From a checkpoint of a small transformer trained on Wikipedia.
Size: 12 layers, width 640, 10 heads of 64, vocabulary 8192.
Each number is 50 + 12 x the weight over its row's rms, rounded and kept within 0 to 99. Layers, rows and columns count from 0. The size before them is the row's rms in percent of the matrix's.

# layer 3 attention key, 640x640, rms 0.0694, rows 52-63, columns 576-639
097:60 59 41 65 39 67 37 31 53 49 50 34 36 61 40 50 28 46 46 53 60 45 50 57 32 47 40 37 60 40 74 56 46 41 47 44 64 58 57 65 52 39 43 29 58 41 48 35 53 55 45 58 52 34 52 24 54 47 66 53 44 39 65 58
101:33 59 53 56 32 53 42 54 41 55 67 43 42 45 44 27 64 67 54 53 62 60 70 48 68 42 47 49 36 53 29 57 41 57 53 51 40 40 49 68 65 40 23 52 50 49 38 70 42 68 67 45 61 62 48 59 48 50 56 50 41 45 50 38
108:64 51 73 42 43 44 57 38 42 59 52 63 43 58 51 41 55 12 36 56 58 34 42 66 47 39 53 41 44 27 54 47 70 28 48 54 65 62 55 51 58 40 45 47 37 36 61 79 60 50 35 63 48 71 72 44 51 57 49 48 25 38 36 56
109:39 49 45 27 82 27 41 56 50 65 51 42 42 52 75 36 36 35 43 54 49 54 44 44 56 53 37 55 54 42 57 54 68 49 52 46 33 25 59 47 50 84 58 38 49 50 59 47 61 55 30 40 60 33 77 21 46 47 48 51 54 46 53 33
110:48 43 28 46 47 41 63 53 40 35 37 43 30 22 51 51 46 82 60 56 51 48 49 51 64 49 49 59 46 49 62 45 46 45 41 63 50 33 62 50 26 29 36 28 54 49 62 54 60 50 73 51 52 48 50 54 36 55 51 58 69 50 56 63
110:53 68 47 49 61 66 37 53 41 42 50 56 60 40 50 52 41 30 27 62 46 22 49 51 23 48 50 61 45 92 66 45 34 51 52 55 53 34 64 42 66 70 30 46 40 56 45 58 60 56 23 45 47 24 57 57 54 64 51 51 30 41 44 51
103:55 44 64 51 56 63 25 62 45 23 46 36 21 42 64 53 38 40 70 51 53 21 52 44 39 53 50 35 52 45 38 47 56 61 51 43 50 43 38 27 49 39 56 29 59 39 52 50 53 56 34 10 58 61 44 51 45 64 50 55 37 23 50 53
099:42 33 62 52 49 56 41 62 18 51 47 54 48 62 44 58 27 48 59 62 40 48 42 47 52 51 76 28 39 54 33 52 36 59 61 52 65 53 44 24 27 50 72 57 44 55 59 63 57 42 66 43 48 66 77 37 46 44 48 36 36 43 48 46
101:47 48 70 57 55 43 52 34 57 68 24 35 58 56 48 50 54 61 56 60 44 59 52 47 65 31 64 49 35 40 27 55 53 50 42 68 46 62 76 43 45 51 48 43 25 47 52 46 45 43 50 53 58 37 45 44 55 49 43 44 79 72 40 57
105:49 53 47 55 58 44 23 55 54 52 57 48 58 40 50 51 49 41 50 57 62 59 73 61 37 52 56 43 56 61 49 47 46 57 59 34 56 35 60 44 44 50 43 40 50 73 56 23 64 38 35 51 46 46 67 57 36 61 67 50 77 72 58 50
105:46 30 39 36 41 64 45 40 45 57 63 51 34 48 42 58 50 52 58 31 32 64 51 27 57 65 46 59 43 59 44 43 33 36 51 87 39 57 44 56 62 55 49 48 29 33 47 72 59 45 70 40 56 37 32 54 52 55 54 67 65 64 61 70
105:39 56 44 28 56 33 51 47 79 46 51 46 29 35 50 33 62 51 43 64 28 46 46 55 44 47 50 56 53 49 39 50 57 67 46 18 48 56 51 40 57 42 40 45 62 43 55 57 32 50 67 47 56 34 30 48 54 38 30 42 39 52 53 80
# layer 3 attention query, 640x640, rms 0.0665, rows 53-63, columns 576-639
104:65 43 65 43 48 54 53 31 28 36 45 42 39 55 28 52 26 38 67 67 39 50 48 36 60 44 72 72 38 34 34 56 41 45 55 46 63 74 51 29 25 64 65 63 62 27 39 58 47 56 52 37 44 39 62 26 51 54 53 42 45 70 51 42
109:49 49 57 42 38 47 35 53 51 55 28 67 55 51 80 61 66 57 70 74 39 49 33 50 61 43 73 58 46 71 24 46 68 52 63 55 44 44 82 42 50 64 52 45 52 40 32 68 60 54 41 51 60 61 45 54 50 66 53 53 43 57 57 45
107:59 62 69 66 75 62 36 64 49 45 61 50 49 46 57 62 38 43 41 53 43 46 24 28 55 33 50 29 49 27 42 49 46 32 49 54 58 62 18 55 31 58 45 28 63 58 43 49 56 38 30 61 41 42 56 36 48 43 55 44 52 49 66 41
107:48 42 55 61 56 50 38 52 41 59 32 78 45 68 35 87 53 44 74 51 48 50 46 61 35 51 53 69 51 45 50 55 54 68 42 32 60 58 45 67 50 49 87 50 26 37 48 51 32 57 45 69 46 53 61 41 51 35 50 52 41 31 56 41
105:48 56 71 54 44 50 44 28 54 65 55 51 65 66 15 43 56 60 44 40 58 31 55 61 44 30 41 27 34 61 55 49 46 60 53 29 53 30 57 72 52 62 28 40 52 71 45 72 39 21 57 38 33 39 35 67 49 44 42 55 42 71 48 69
099:63 45 39 42 42 43 60 63 58 63 43 51 40 44 61 56 25 49 33 61 60 50 31 67 41 50 55 45 63 40 55 53 45 42 45 47 59 49 51 52 22 52 44 61 36 43 62 67 58 58 40 61 49 42 31 35 55 49 66 44 28 48 37 57
097:62 44 39 47 50 58 33 49 25 55 56 31 32 53 49 39 50 61 56 60 56 44 49 60 62 22 55 52 71 46 72 33 41 51 51 59 49 47 59 35 63 41 23 31 48 53 55 39 39 42 55 37 42 50 41 38 29 56 69 57 67 74 60 53
101:48 47 59 66 70 52 37 49 52 58 74 39 54 63 43 53 50 50 32 52 53 52 46 66 46 50 35 52 60 52 53 41 55 45 09 28 46 40 39 34 36 65 43 48 62 58 51 45 58 47 39 36 40 58 62 53 33 40 69 64 52 67 57 35
105:59 28 55 34 48 67 57 54 71 45 59 65 37 66 44 54 40 40 40 41 68 36 35 50 43 32 42 47 67 45 41 50 47 56 62 70 41 54 49 46 44 58 65 52 48 50 52 65 51 39 36 42 77 36 54 41 47 46 46 35 39 47 34 61
102:60 47 75 54 61 55 57 53 52 28 45 60 42 51 47 50 65 49 57 49 79 50 38 45 47 67 53 39 49 41 37 49 55 51 54 56 51 55 76 51 76 46 55 55 22 57 54 45 29 55 49 51 68 50 65 25 44 43 48 44 62 38 34 56
101:23 59 54 47 72 44 37 56 72 61 49 51 41 49 39 57 58 61 39 58 21 41 59 55 34 63 63 41 75 55 48 39 46 54 80 46 59 36 51 39 23 61 51 73 48 57 63 57 38 53 58 57 43 48 46 81 56 46 34 58 63 39 50 41
# layer 3 attention value, 640x640, rms 0.0617, rows 0-42, columns 576-639
101:54 44 65 31 45 43 70 56 46 53 52 36 32 44 48 64 28 42 35 59 47 43 36 67 35 49 40 42 40 56 57 60 49 36 42 48 37 51 74 33 71 76 46 30 44 52 28 55 41 41 43 61 54 50 46 47 39 55 78 55 52 53 46 46
101:34 39 37 62 40 43 48 68 30 56 54 58 64 67 67 54 45 50 53 56 42 68 18 74 49 18 50 71 70 41 69 56 42 49 81 34 42 52 59 51 51 47 44 69 51 47 50 48 42 64 29 47 54 35 39 46 40 85 52 42 46 54 46 58
094:57 45 53 36 52 52 62 54 21 45 23 58 56 64 61 61 36 36 55 57 59 62 56 28 48 45 44 68 49 55 39 40 62 46 38 49 39 66 50 37 58 57 42 46 70 33 45 47 55 56 49 56 34 66 49 43 75 52 51 36 45 46 53 50
101:31 43 53 32 64 57 63 29 52 43 51 40 67 68 69 30 57 59 37 66 63 73 48 63 52 56 54 38 19 69 37 51 55 49 43 27 52 67 59 55 52 44 36 61 42 44 53 48 52 32 62 42 51 71 67 39 41 51 44 68 43 52 40 55
103:49 47 46 51 71 49 33 31 43 39 47 26 54 44 56 27 41 36 64 53 49 73 52 51 62 45 46 44 42 52 54 55 61 45 48 45 46 30 46 65 66 32 57 49 43 55 37 49 70 43 56 36 44 46 57 55 50 74 49 55 40 65 59 86
097:51 48 65 22 32 37 43 46 48 76 40 35 40 48 32 72 41 70 64 61 55 29 41 40 43 53 48 36 59 65 62 59 58 32 52 42 48 39 80 46 48 57 71 64 58 31 68 63 53 54 35 40 64 55 49 51 28 55 77 36 46 59 50 22
099:33 38 57 44 41 64 52 47 66 48 31 38 51 40 60 51 44 66 56 58 56 58 58 54 61 38 61 72 74 38 41 66 63 45 43 41 18 62 50 45 33 47 65 64 48 54 50 46 53 56 59 33 62 57 41 43 37 51 43 41 55 75 39 54
091:50 52 54 58 60 36 56 29 53 36 37 73 51 49 38 48 51 47 68 40 41 44 49 51 44 52 48 73 44 65 47 62 44 57 45 45 35 28 51 54 47 45 48 38 43 35 51 44 41 56 56 60 61 48 28 57 49 64 62 50 63 61 46 48
099:55 66 40 69 42 53 61 62 36 65 52 60 46 49 36 47 33 58 62 45 41 60 56 65 48 51 60 42 49 37 45 57 34 28 44 64 57 43 56 37 50 55 10 41 50 65 46 47 69 42 46 48 39 52 64 43 81 25 46 62 42 47 49 49
101:60 62 58 54 52 44 57 36 38 67 22 42 51 67 56 44 37 46 55 49 45 52 62 54 77 45 68 75 37 54 41 63 31 54 51 63 49 40 73 35 31 57 51 58 31 56 51 34 53 62 56 56 46 50 44 44 37 52 45 60 63 59 36 32
097:43 60 43 75 51 55 55 60 50 74 24 43 12 42 74 29 43 47 50 67 56 40 54 48 63 82 28 53 53 63 42 58 18 33 65 44 63 69 34 45 39 50 39 53 51 31 50 71 62 78 40 37 30 52 48 51 71 63 53 53 60 61 38 48
105:57 44 21 47 58 69 59 51 47 38 67 36 36 47 38 51 53 38 56 36 58 66 59 46 35 41 30 67 54 44 73 68 43 50 64 54 31 29 41 59 48 57 46 49 45 47 43 45 54 26 66 52 42 46 32 56 61 58 48 52 31 70 54 34
104:46 61 44 45 46 52 34 56 67 45 80 51 35 25 54 33 50 41 48 66 35 44 39 44 47 60 43 26 25 41 34 33 37 60 49 45 58 40 52 57 36 39 59 77 56 51 61 28 52 52 77 68 47 53 49 54 57 40 76 47 24 57 31 51
092:53 39 46 58 66 46 47 56 35 44 52 54 51 33 44 55 46 55 58 51 34 52 48 49 54 41 57 27 41 36 46 56 47 57 35 43 46 59 91 61 53 41 60 63 37 60 65 51 51 43 35 54 36 29 30 58 46 36 44 52 48 61 59 46
102:71 23 41 66 49 57 61 61 56 61 62 61 54 61 53 53 41 55 50 42 58 61 56 42 41 45 69 55 52 43 66 35 34 54 31 48 43 50 40 59 46 39 53 41 36 22 42 14 67 48 36 51 44 39 74 48 58 47 57 63 43 54 73 79
099:50 51 48 29 48 36 34 55 42 69 37 53 36 54 47 53 58 53 46 47 39 24 36 45 66 35 54 55 45 54 42 51 54 58 60 37 32 44 79 54 49 37 65 71 37 22 43 42 27 61 40 41 63 42 34 56 70 65 55 46 64 54 64 20
098:34 53 53 37 51 61 41 38 45 58 46 59 31 61 54 45 44 62 67 56 53 46 63 52 47 49 46 56 52 60 42 82 38 52 43 57 48 48 61 75 54 49 62 60 53 68 27 32 56 37 60 46 39 56 51 47 65 52 51 44 34 59 42 48
095:56 73 53 44 46 65 46 47 51 43 44 30 20 40 63 43 76 75 52 36 57 56 36 55 55 61 43 46 55 51 65 57 76 27 46 61 71 46 54 56 60 59 28 55 53 38 72 49 61 48 44 44 46 49 55 39 57 27 69 40 51 57 28 90
098:55 65 46 35 53 51 42 56 33 33 54 41 52 73 29 62 45 42 59 46 59 60 62 34 53 48 69 49 51 72 37 58 51 49 63 56 21 58 65 42 46 61 32 58 34 55 33 29 47 64 41 31 48 72 66 54 45 38 25 37 57 42 42 20
093:66 54 66 55 31 68 70 57 27 52 75 58 57 40 54 44 72 50 51 34 46 45 44 41 60 42 56 45 78 39 55 39 39 71 36 46 64 58 43 55 45 53 46 47 53 43 58 61 29 32 33 72 50 40 71 44 53 69 45 59 43 46 31 50
105:34 40 51 38 34 60 44 49 52 58 39 47 63 48 59 57 71 59 59 39 51 63 61 57 62 56 51 44 39 33 60 64 37 60 29 55 23 46 33 53 29 38 64 47 24 35 60 47 42 44 56 28 41 53 57 21 49 42 30 25 45 51 77 69
105:48 55 50 21 68 35 53 43 42 52 56 33 32 42 71 38 70 54 50 43 42 60 46 52 54 52 61 53 50 60 57 58 39 60 45 55 47 42 47 60 56 31 61 43 66 52 38 58 30 54 63 41 21 35 48 49 68 36 41 29 47 51 24 52
099:66 64 51 45 34 28 49 45 52 64 44 38 57 56 56 53 43 47 48 59 57 43 40 48 85 46 68 51 57 39 33 25 39 47 29 55 60 56 51 54 39 72 48 57 28 58 40 60 53 52 45 70 38 45 51 52 55 43 56 41 40 77 45 54
099:48 50 39 53 49 66 51 33 58 61 63 56 36 68 58 60 59 39 40 52 36 44 68 50 54 46 53 60 34 54 83 51 46 66 75 56 46 50 44 61 69 66 60 59 29 65 58 32 55 72 41 34 60 38 60 47 56 51 61 67 33 44 34 51
099:62 48 48 50 43 57 58 71 43 39 70 64 56 59 52 49 38 48 40 53 59 55 59 42 55 53 45 59 46 41 44 53 46 78 58 40 32 65 38 40 58 51 42 49 41 30 48 57 63 55 49 48 66 69 62 50 40 47 68 30 54 78 48 61
100:54 33 53 34 47 66 52 48 40 61 61 50 57 69 44 46 54 49 51 60 54 62 30 46 51 43 44 38 34 60 46 33 35 38 61 49 32 48 74 22 25 41 30 49 37 67 47 69 39 54 64 46 80 40 37 49 57 48 56 59 55 40 64 43
095:45 47 36 37 55 62 50 52 27 64 32 66 56 82 52 75 52 68 35 50 50 51 47 48 45 42 61 55 54 45 36 62 50 21 26 29 73 53 41 63 39 64 57 68 44 61 27 41 50 59 60 48 67 52 33 48 41 43 42 39 80 58 61 27
100:43 46 48 55 62 66 56 35 46 46 62 50 48 48 50 64 53 54 59 49 26 41 37 45 35 47 58 44 58 50 54 47 36 59 40 51 55 45 60 37 56 55 60 44 69 57 45 45 58 37 60 41 75 67 54 56 54 52 48 55 57 62 68 41
104:58 25 37 27 64 48 57 47 42 56 57 57 62 47 36 39 58 59 57 50 61 57 68 41 55 57 60 47 42 47 32 35 43 73 54 48 30 49 51 66 45 43 32 36 57 62 36 70 38 49 35 75 41 52 51 57 45 45 53 53 48 44 67 48
096:57 55 59 56 41 40 51 62 43 54 43 51 63 43 44 54 62 52 48 54 46 50 52 50 55 51 60 62 28 31 33 37 68 50 58 49 48 32 58 39 39 52 66 64 62 41 48 41 58 34 64 58 61 40 60 51 46 46 47 57 42 50 64 65
097:56 39 59 43 50 31 41 81 59 38 28 65 48 64 63 52 46 63 52 49 34 34 52 45 47 71 53 56 40 54 42 46 33 57 48 35 53 51 55 39 65 46 62 41 67 40 58 40 62 64 38 39 46 47 42 36 35 55 73 58 58 63 32 59
100:49 58 38 51 54 43 43 56 59 49 52 63 31 45 39 29 77 55 42 26 69 45 53 37 44 43 39 47 64 35 56 63 64 75 52 76 55 48 50 51 45 50 37 38 69 55 47 46 69 42 57 64 58 42 47 49 27 42 27 29 36 61 45 36
099:68 65 34 46 47 49 40 53 40 51 58 61 54 32 42 44 44 36 43 74 46 33 44 50 35 46 38 59 55 44 49 67 67 48 46 60 48 21 59 51 37 36 68 67 42 41 38 43 64 76 33 49 57 32 54 48 38 57 56 48 50 48 73 34
097:51 49 39 38 40 31 25 48 47 55 47 53 53 50 69 34 40 66 63 56 70 66 64 46 25 47 49 48 44 60 27 51 70 73 47 53 48 49 46 42 57 55 66 48 44 44 56 54 63 39 62 50 32 62 37 46 58 65 46 46 49 66 51 39
099:26 57 56 27 33 37 44 37 53 50 58 61 57 41 60 59 29 50 65 56 56 62 51 42 38 44 53 43 39 53 65 31 57 60 69 59 54 71 15 47 58 56 61 71 52 45 67 43 54 35 59 71 34 42 45 35 56 60 45 44 34 60 44 60
096:57 51 29 33 78 50 47 48 35 32 71 46 54 40 36 46 55 37 21 61 55 68 55 71 55 44 46 56 50 32 69 43 53 53 43 52 45 67 22 60 53 58 47 51 65 61 56 79 56 50 41 36 56 58 47 63 53 38 53 49 50 40 55 57
096:46 45 65 56 59 40 27 58 39 43 63 64 56 43 39 51 47 55 70 40 51 45 33 40 46 65 51 53 66 52 52 52 55 38 53 52 54 60 54 42 29 45 57 71 54 50 59 61 55 17 70 61 48 46 67 55 43 56 66 37 69 42 50 48
099:46 42 47 71 47 57 44 62 54 46 80 39 50 57 67 45 75 60 56 58 53 56 60 60 47 46 65 40 34 85 56 38 77 43 47 40 52 36 55 48 42 59 22 53 64 59 49 55 63 39 29 75 60 58 49 59 49 59 40 53 50 64 50 41
104:53 53 53 50 35 50 59 42 58 51 49 32 48 31 69 58 36 53 47 48 57 44 62 50 62 30 71 32 52 39 52 52 35 26 30 43 23 45 51 49 58 46 82 53 49 52 36 70 33 40 47 57 56 51 52 50 51 56 54 50 34 57 49 53
096:47 52 25 65 58 50 34 58 43 60 39 40 50 53 64 50 67 46 46 60 40 52 52 34 34 52 54 72 78 47 50 58 59 35 41 46 28 34 58 32 65 41 49 57 42 35 62 49 67 62 61 75 76 70 39 53 61 48 48 64 42 49 62 42
100:44 56 49 51 35 56 29 40 63 34 70 51 23 42 45 43 48 55 32 58 50 41 54 46 83 33 57 71 29 39 37 41 52 52 54 51 56 50 47 56 45 78 72 24 37 47 48 57 73 66 75 49 61 58 40 52 57 40 42 59 57 71 60 29
100:60 31 36 49 52 52 38 49 30 47 47 38 42 36 63 57 26 73 37 50 52 34 46 51 60 55 69 32 55 41 25 58 34 53 62 58 33 52 56 45 57 61 61 29 37 34 57 30 36 81 58 49 55 56 39 45 53 42 69 44 51 59 46 26
106:50 45 63 35 57 37 52 72 45 40 38 65 39 43 56 61 64 32 45 50 61 59 62 57 53 47 65 62 68 45 47 46 44 48 65 49 30 52 56 62 60 45 35 61 42 63 44 47 14 65 34 44 60 49 22 45 32 57 43 51 74 60 54 58
# layer 3 attention output (transposed), 640x640, rms 0.0672, rows 0-42, columns 576-639
102:51 49 34 49 46 39 54 46 73 53 41 66 61 69 50 33 50 56 51 44 53 46 61 38 49 58 36 54 55 49 80 43 51 64 61 24 81 38 38 44 54 45 38 66 35 54 54 33 38 59 53 29 67 76 56 54 73 51 66 65 50 57 37 42
105:63 47 52 43 65 56 80 36 78 66 48 59 47 55 56 65 56 48 38 54 50 44 89 41 70 44 41 46 47 48 61 45 60 56 33 45 48 62 59 36 47 58 47 32 65 55 45 55 61 53 40 53 43 37 73 41 64 48 57 47 51 37 48 44
104:50 47 49 55 63 41 69 45 55 40 62 29 42 44 53 41 48 67 42 38 69 58 58 28 29 54 50 39 75 58 36 55 49 51 54 60 30 40 34 52 27 39 48 48 49 41 33 53 65 49 49 48 49 32 47 48 63 42 52 56 41 52 60 64
107:63 45 47 61 28 40 64 54 69 48 53 61 58 39 34 55 37 30 46 39 40 45 47 29 67 37 65 71 67 40 63 69 51 41 50 73 45 43 53 38 59 68 52 56 58 47 46 54 38 60 48 55 46 33 58 75 60 48 56 49 55 71 54 49
108:46 50 31 40 72 61 50 65 42 60 54 59 59 53 71 47 54 45 54 31 56 40 64 44 57 27 62 57 35 38 41 58 35 43 35 48 25 65 54 49 34 54 54 34 56 62 54 44 38 57 55 58 59 44 53 52 69 49 54 43 33 47 53 57
101:43 38 42 51 40 58 49 59 47 37 70 47 23 56 47 55 91 36 60 41 43 48 61 59 68 65 42 48 65 46 36 49 49 60 56 49 63 64 60 52 31 47 55 50 50 54 46 50 68 43 47 51 25 61 56 57 51 47 44 48 52 36 45 47
104:72 36 39 39 66 34 45 58 42 49 53 77 45 35 51 62 61 41 42 58 40 55 60 63 55 64 53 57 29 48 40 44 35 31 62 52 69 52 51 73 25 51 50 33 58 51 53 45 44 63 47 54 38 43 61 45 28 49 58 57 37 44 50 64
102:39 61 54 62 39 40 53 45 50 51 20 49 36 64 39 52 45 39 59 54 44 46 50 66 55 45 47 55 43 55 49 72 58 53 48 67 48 65 42 56 54 57 52 56 44 76 46 44 49 55 61 71 45 41 46 28 62 47 65 58 26 65 56 51
107:32 58 68 65 61 45 40 50 54 46 55 52 76 46 50 43 51 40 37 88 53 31 48 44 48 55 51 62 62 76 32 49 67 66 54 45 41 53 51 51 59 39 59 54 66 38 43 39 43 59 46 57 76 59 44 59 57 42 36 47 65 68 41 55
104:41 54 47 33 51 46 30 51 45 52 60 61 47 48 59 35 50 56 57 65 48 41 37 32 27 36 49 32 60 52 78 33 67 36 32 39 30 72 26 38 44 48 61 47 61 26 47 62 59 15 44 38 59 30 59 61 67 48 63 39 51 57 60 62
105:46 53 58 67 58 38 38 54 41 49 76 39 71 59 44 54 38 30 39 40 50 43 26 62 54 47 57 34 33 41 34 36 53 61 42 42 35 35 38 22 62 25 46 54 56 58 63 59 53 40 62 54 27 55 32 57 56 39 50 43 41 40 64 62
106:73 51 77 58 58 51 71 61 57 51 35 50 61 45 57 40 40 67 20 43 23 59 62 58 39 60 53 48 49 57 60 41 38 67 37 47 50 60 33 56 32 52 65 69 62 48 39 50 63 82 64 71 40 45 67 56 41 57 50 42 66 40 46 59
105:42 47 67 47 66 59 62 43 64 48 70 43 53 58 33 59 58 62 46 53 55 58 73 46 32 54 50 61 58 72 53 80 56 47 43 51 50 57 47 48 28 44 42 43 63 72 47 76 78 64 32 60 62 62 43 74 52 45 58 67 55 39 65 45
100:47 40 32 49 47 64 42 48 62 64 54 50 53 63 65 57 63 54 53 52 59 45 61 37 34 51 52 63 56 60 61 64 47 49 69 60 50 42 46 48 55 47 55 40 81 20 58 47 47 49 56 61 58 45 57 40 53 55 58 48 46 39 46 43
108:42 38 58 46 61 46 50 40 35 65 67 23 56 38 62 52 46 77 53 57 35 69 49 67 67 44 60 50 42 33 41 65 53 55 53 55 51 47 70 44 50 61 59 47 51 60 63 55 46 53 59 38 74 57 51 45 50 41 73 42 49 59 47 62
109:35 45 49 46 53 68 57 35 56 46 46 39 44 69 55 59 54 57 60 51 41 38 60 46 62 53 58 45 54 56 68 42 58 70 62 58 54 51 35 44 54 50 46 28 34 50 61 66 48 56 31 44 40 61 57 36 42 45 63 64 40 50 59 58
105:61 69 51 51 46 44 55 46 35 29 48 45 37 49 34 56 75 22 28 77 46 40 54 43 54 53 64 41 52 67 46 45 38 39 55 39 58 49 53 51 74 55 44 45 44 65 50 83 39 71 42 48 51 51 52 64 25 51 46 51 54 54 62 61
102:46 28 46 35 56 46 54 60 32 34 69 47 74 42 20 54 22 32 73 45 53 34 62 48 53 24 47 49 68 48 42 69 44 64 52 65 37 49 19 50 40 66 47 66 50 42 55 55 26 45 43 74 47 59 50 63 54 43 42 48 60 41 58 27
103:54 26 49 35 50 51 58 45 78 55 49 59 52 63 58 59 51 44 55 60 46 58 54 49 32 40 44 53 75 53 44 47 74 35 53 49 77 29 52 66 39 51 66 41 38 39 59 63 45 38 65 82 60 46 46 28 40 60 56 19 38 39 51 53
100:41 36 57 58 67 48 47 51 56 43 33 53 54 49 50 31 48 65 51 36 47 58 52 55 42 50 60 36 39 19 34 50 44 44 57 54 30 72 45 48 50 57 53 48 54 40 29 32 65 44 51 43 48 35 55 29 44 41 62 43 52 49 66 49
110:73 59 36 51 49 49 49 59 61 43 66 45 39 69 51 46 43 51 34 66 64 49 42 42 36 53 41 77 46 32 58 60 62 35 52 47 50 52 48 79 14 46 51 48 35 42 33 44 40 51 24 57 46 47 66 71 39 52 80 73 47 58 61 53
108:54 46 61 37 48 24 55 46 52 43 43 85 41 61 51 62 52 40 47 48 60 47 58 52 57 58 19 46 46 40 48 44 29 47 71 53 43 52 33 46 36 45 70 34 45 44 40 57 47 52 55 42 43 41 69 40 43 47 69 64 63 44 43 71
107:37 55 72 33 68 57 38 51 32 30 25 47 36 23 50 55 43 35 66 46 75 67 73 56 44 23 69 54 63 64 77 75 55 69 53 77 36 47 50 40 63 42 47 47 25 36 66 55 37 64 48 17 56 54 43 49 41 50 47 59 31 42 49 37
104:54 37 55 69 45 44 57 54 48 57 49 47 55 56 48 73 37 69 62 57 72 74 44 52 61 37 36 48 63 48 44 40 47 38 47 45 44 38 59 55 48 53 38 35 47 52 62 63 42 64 44 47 59 37 72 51 27 49 46 47 54 56 61 45
105:50 33 56 53 58 45 59 47 70 66 37 54 32 45 53 49 51 65 34 64 46 47 58 62 46 56 50 52 80 51 46 61 46 49 42 47 54 47 24 45 39 60 49 36 63 60 61 39 43 60 58 50 47 38 43 50 41 57 61 66 44 63 58 65
105:55 60 28 72 54 59 63 45 63 34 61 47 33 37 53 46 43 67 70 42 50 59 52 71 54 61 37 33 74 51 39 48 52 68 51 43 29 42 43 59 63 29 44 39 40 45 42 42 54 49 57 56 56 59 35 49 45 32 44 46 47 58 36 57
104:49 40 67 64 42 46 58 43 54 57 55 35 44 68 22 46 63 48 53 30 54 46 36 57 54 69 35 48 59 41 51 40 51 58 58 34 46 46 62 43 53 49 83 24 61 35 61 56 44 59 30 41 53 50 58 44 47 53 65 63 55 50 61 62
105:32 51 54 43 24 30 62 54 53 45 50 49 44 53 62 46 31 34 54 57 36 48 64 57 72 40 39 67 42 61 46 30 87 67 62 59 69 66 56 54 49 32 50 70 51 53 68 47 45 52 54 51 46 40 61 77 68 61 35 43 36 64 26 55
104:46 56 63 50 62 37 53 49 67 50 39 42 52 40 38 71 60 53 46 55 43 60 58 44 47 68 43 63 37 40 65 58 47 46 50 48 59 45 41 56 60 52 31 46 46 50 54 39 78 37 42 29 55 42 59 77 45 49 47 63 35 60 47 31
102:71 61 41 42 50 55 47 55 31 62 60 53 59 55 36 75 47 66 81 57 18 33 39 62 53 52 54 54 42 60 54 64 43 65 45 53 65 69 51 48 53 46 55 18 41 45 44 55 35 40 66 55 49 55 57 49 64 62 56 47 38 56 40 60
106:47 60 30 53 60 47 52 56 55 48 44 55 52 52 56 42 66 36 29 63 52 58 53 38 49 60 37 22 47 77 54 49 64 55 53 60 62 68 51 51 50 59 62 55 56 62 38 58 55 48 52 30 25 41 59 56 47 35 59 38 42 38 34 35
107:36 54 49 67 56 61 42 24 69 62 51 36 32 58 47 60 31 48 38 61 40 54 50 57 32 53 32 35 44 60 32 72 18 68 42 47 42 40 60 61 66 38 65 79 20 72 47 25 34 41 44 29 41 55 68 67 67 53 49 59 73 50 60 50
106:38 54 34 48 62 54 49 44 50 53 34 29 38 79 46 49 35 66 46 47 48 56 46 49 64 48 51 53 51 62 54 47 46 64 46 31 67 48 61 51 46 54 48 36 51 35 68 67 57 37 59 67 43 55 41 73 50 63 39 54 59 32 39 31
103:69 53 67 66 49 61 53 60 42 34 52 52 37 48 55 32 77 38 59 56 41 42 52 53 70 44 71 55 58 36 41 54 49 30 62 65 59 47 73 49 48 54 50 41 62 59 53 43 29 54 38 44 39 45 61 39 30 42 62 57 66 38 49 61
106:45 44 57 79 55 60 44 45 56 37 53 63 30 53 79 62 51 63 42 47 56 48 61 38 62 55 55 66 63 66 55 62 52 42 21 31 51 56 71 35 51 33 42 35 32 32 53 42 38 70 52 36 63 45 50 62 40 54 58 51 62 48 57 48
105:35 52 54 51 54 45 24 40 54 36 41 39 66 32 62 71 48 46 60 40 78 61 59 55 55 61 38 50 46 53 54 58 48 43 38 56 51 62 46 55 66 41 14 31 36 52 36 58 43 37 71 60 35 58 55 22 47 45 68 54 44 51 60 73
101:48 59 47 48 59 65 48 28 47 57 60 61 59 37 68 53 49 48 47 34 17 48 42 66 38 48 38 63 65 58 43 50 44 39 54 55 48 57 53 35 35 60 36 37 60 49 47 63 50 68 44 48 45 59 58 66 49 37 32 75 50 44 57 59
107:58 81 46 58 48 52 51 40 80 39 25 56 42 30 48 37 60 46 51 47 34 40 73 48 37 36 31 44 69 25 32 52 48 76 30 33 42 59 51 51 52 39 60 57 45 53 51 49 45 67 69 40 57 48 69 47 55 60 66 30 61 47 42 52
107:68 30 55 58 79 39 72 52 42 46 48 85 56 59 52 51 60 64 57 20 53 54 66 54 41 62 54 54 46 50 50 55 66 73 63 65 50 48 40 56 39 57 43 37 25 56 48 50 50 40 57 46 37 45 61 27 57 32 50 49 69 42 62 62
100:54 61 57 63 33 44 52 50 55 40 75 70 42 49 55 54 44 32 41 71 47 49 36 61 53 44 53 53 38 61 49 40 53 68 62 39 46 32 55 61 25 70 45 58 45 44 55 47 44 21 26 55 50 50 47 47 36 36 45 50 55 50 51 61
106:46 42 58 41 39 47 57 53 24 52 70 66 40 56 52 54 30 40 68 67 48 55 53 32 45 41 57 37 46 61 38 58 39 63 53 47 33 49 46 57 48 33 41 54 52 78 63 49 32 35 51 61 70 58 48 66 51 61 58 52 49 41 37 42
105:41 48 46 58 56 63 41 62 48 66 61 57 40 65 34 58 46 33 40 66 54 54 67 13 42 65 52 67 39 54 58 42 54 41 53 58 45 42 48 59 41 58 63 52 58 83 48 86 49 17 36 37 46 55 70 59 59 49 62 51 59 32 71 53
109:60 54 42 62 57 34 28 50 52 43 44 58 55 49 52 44 48 37 47 36 43 58 36 42 43 48 54 35 31 40 50 44 45 36 43 45 65 35 52 55 64 38 68 41 60 30 59 43 61 30 57 55 63 43 59 46 53 50 51 51 28 27 50 50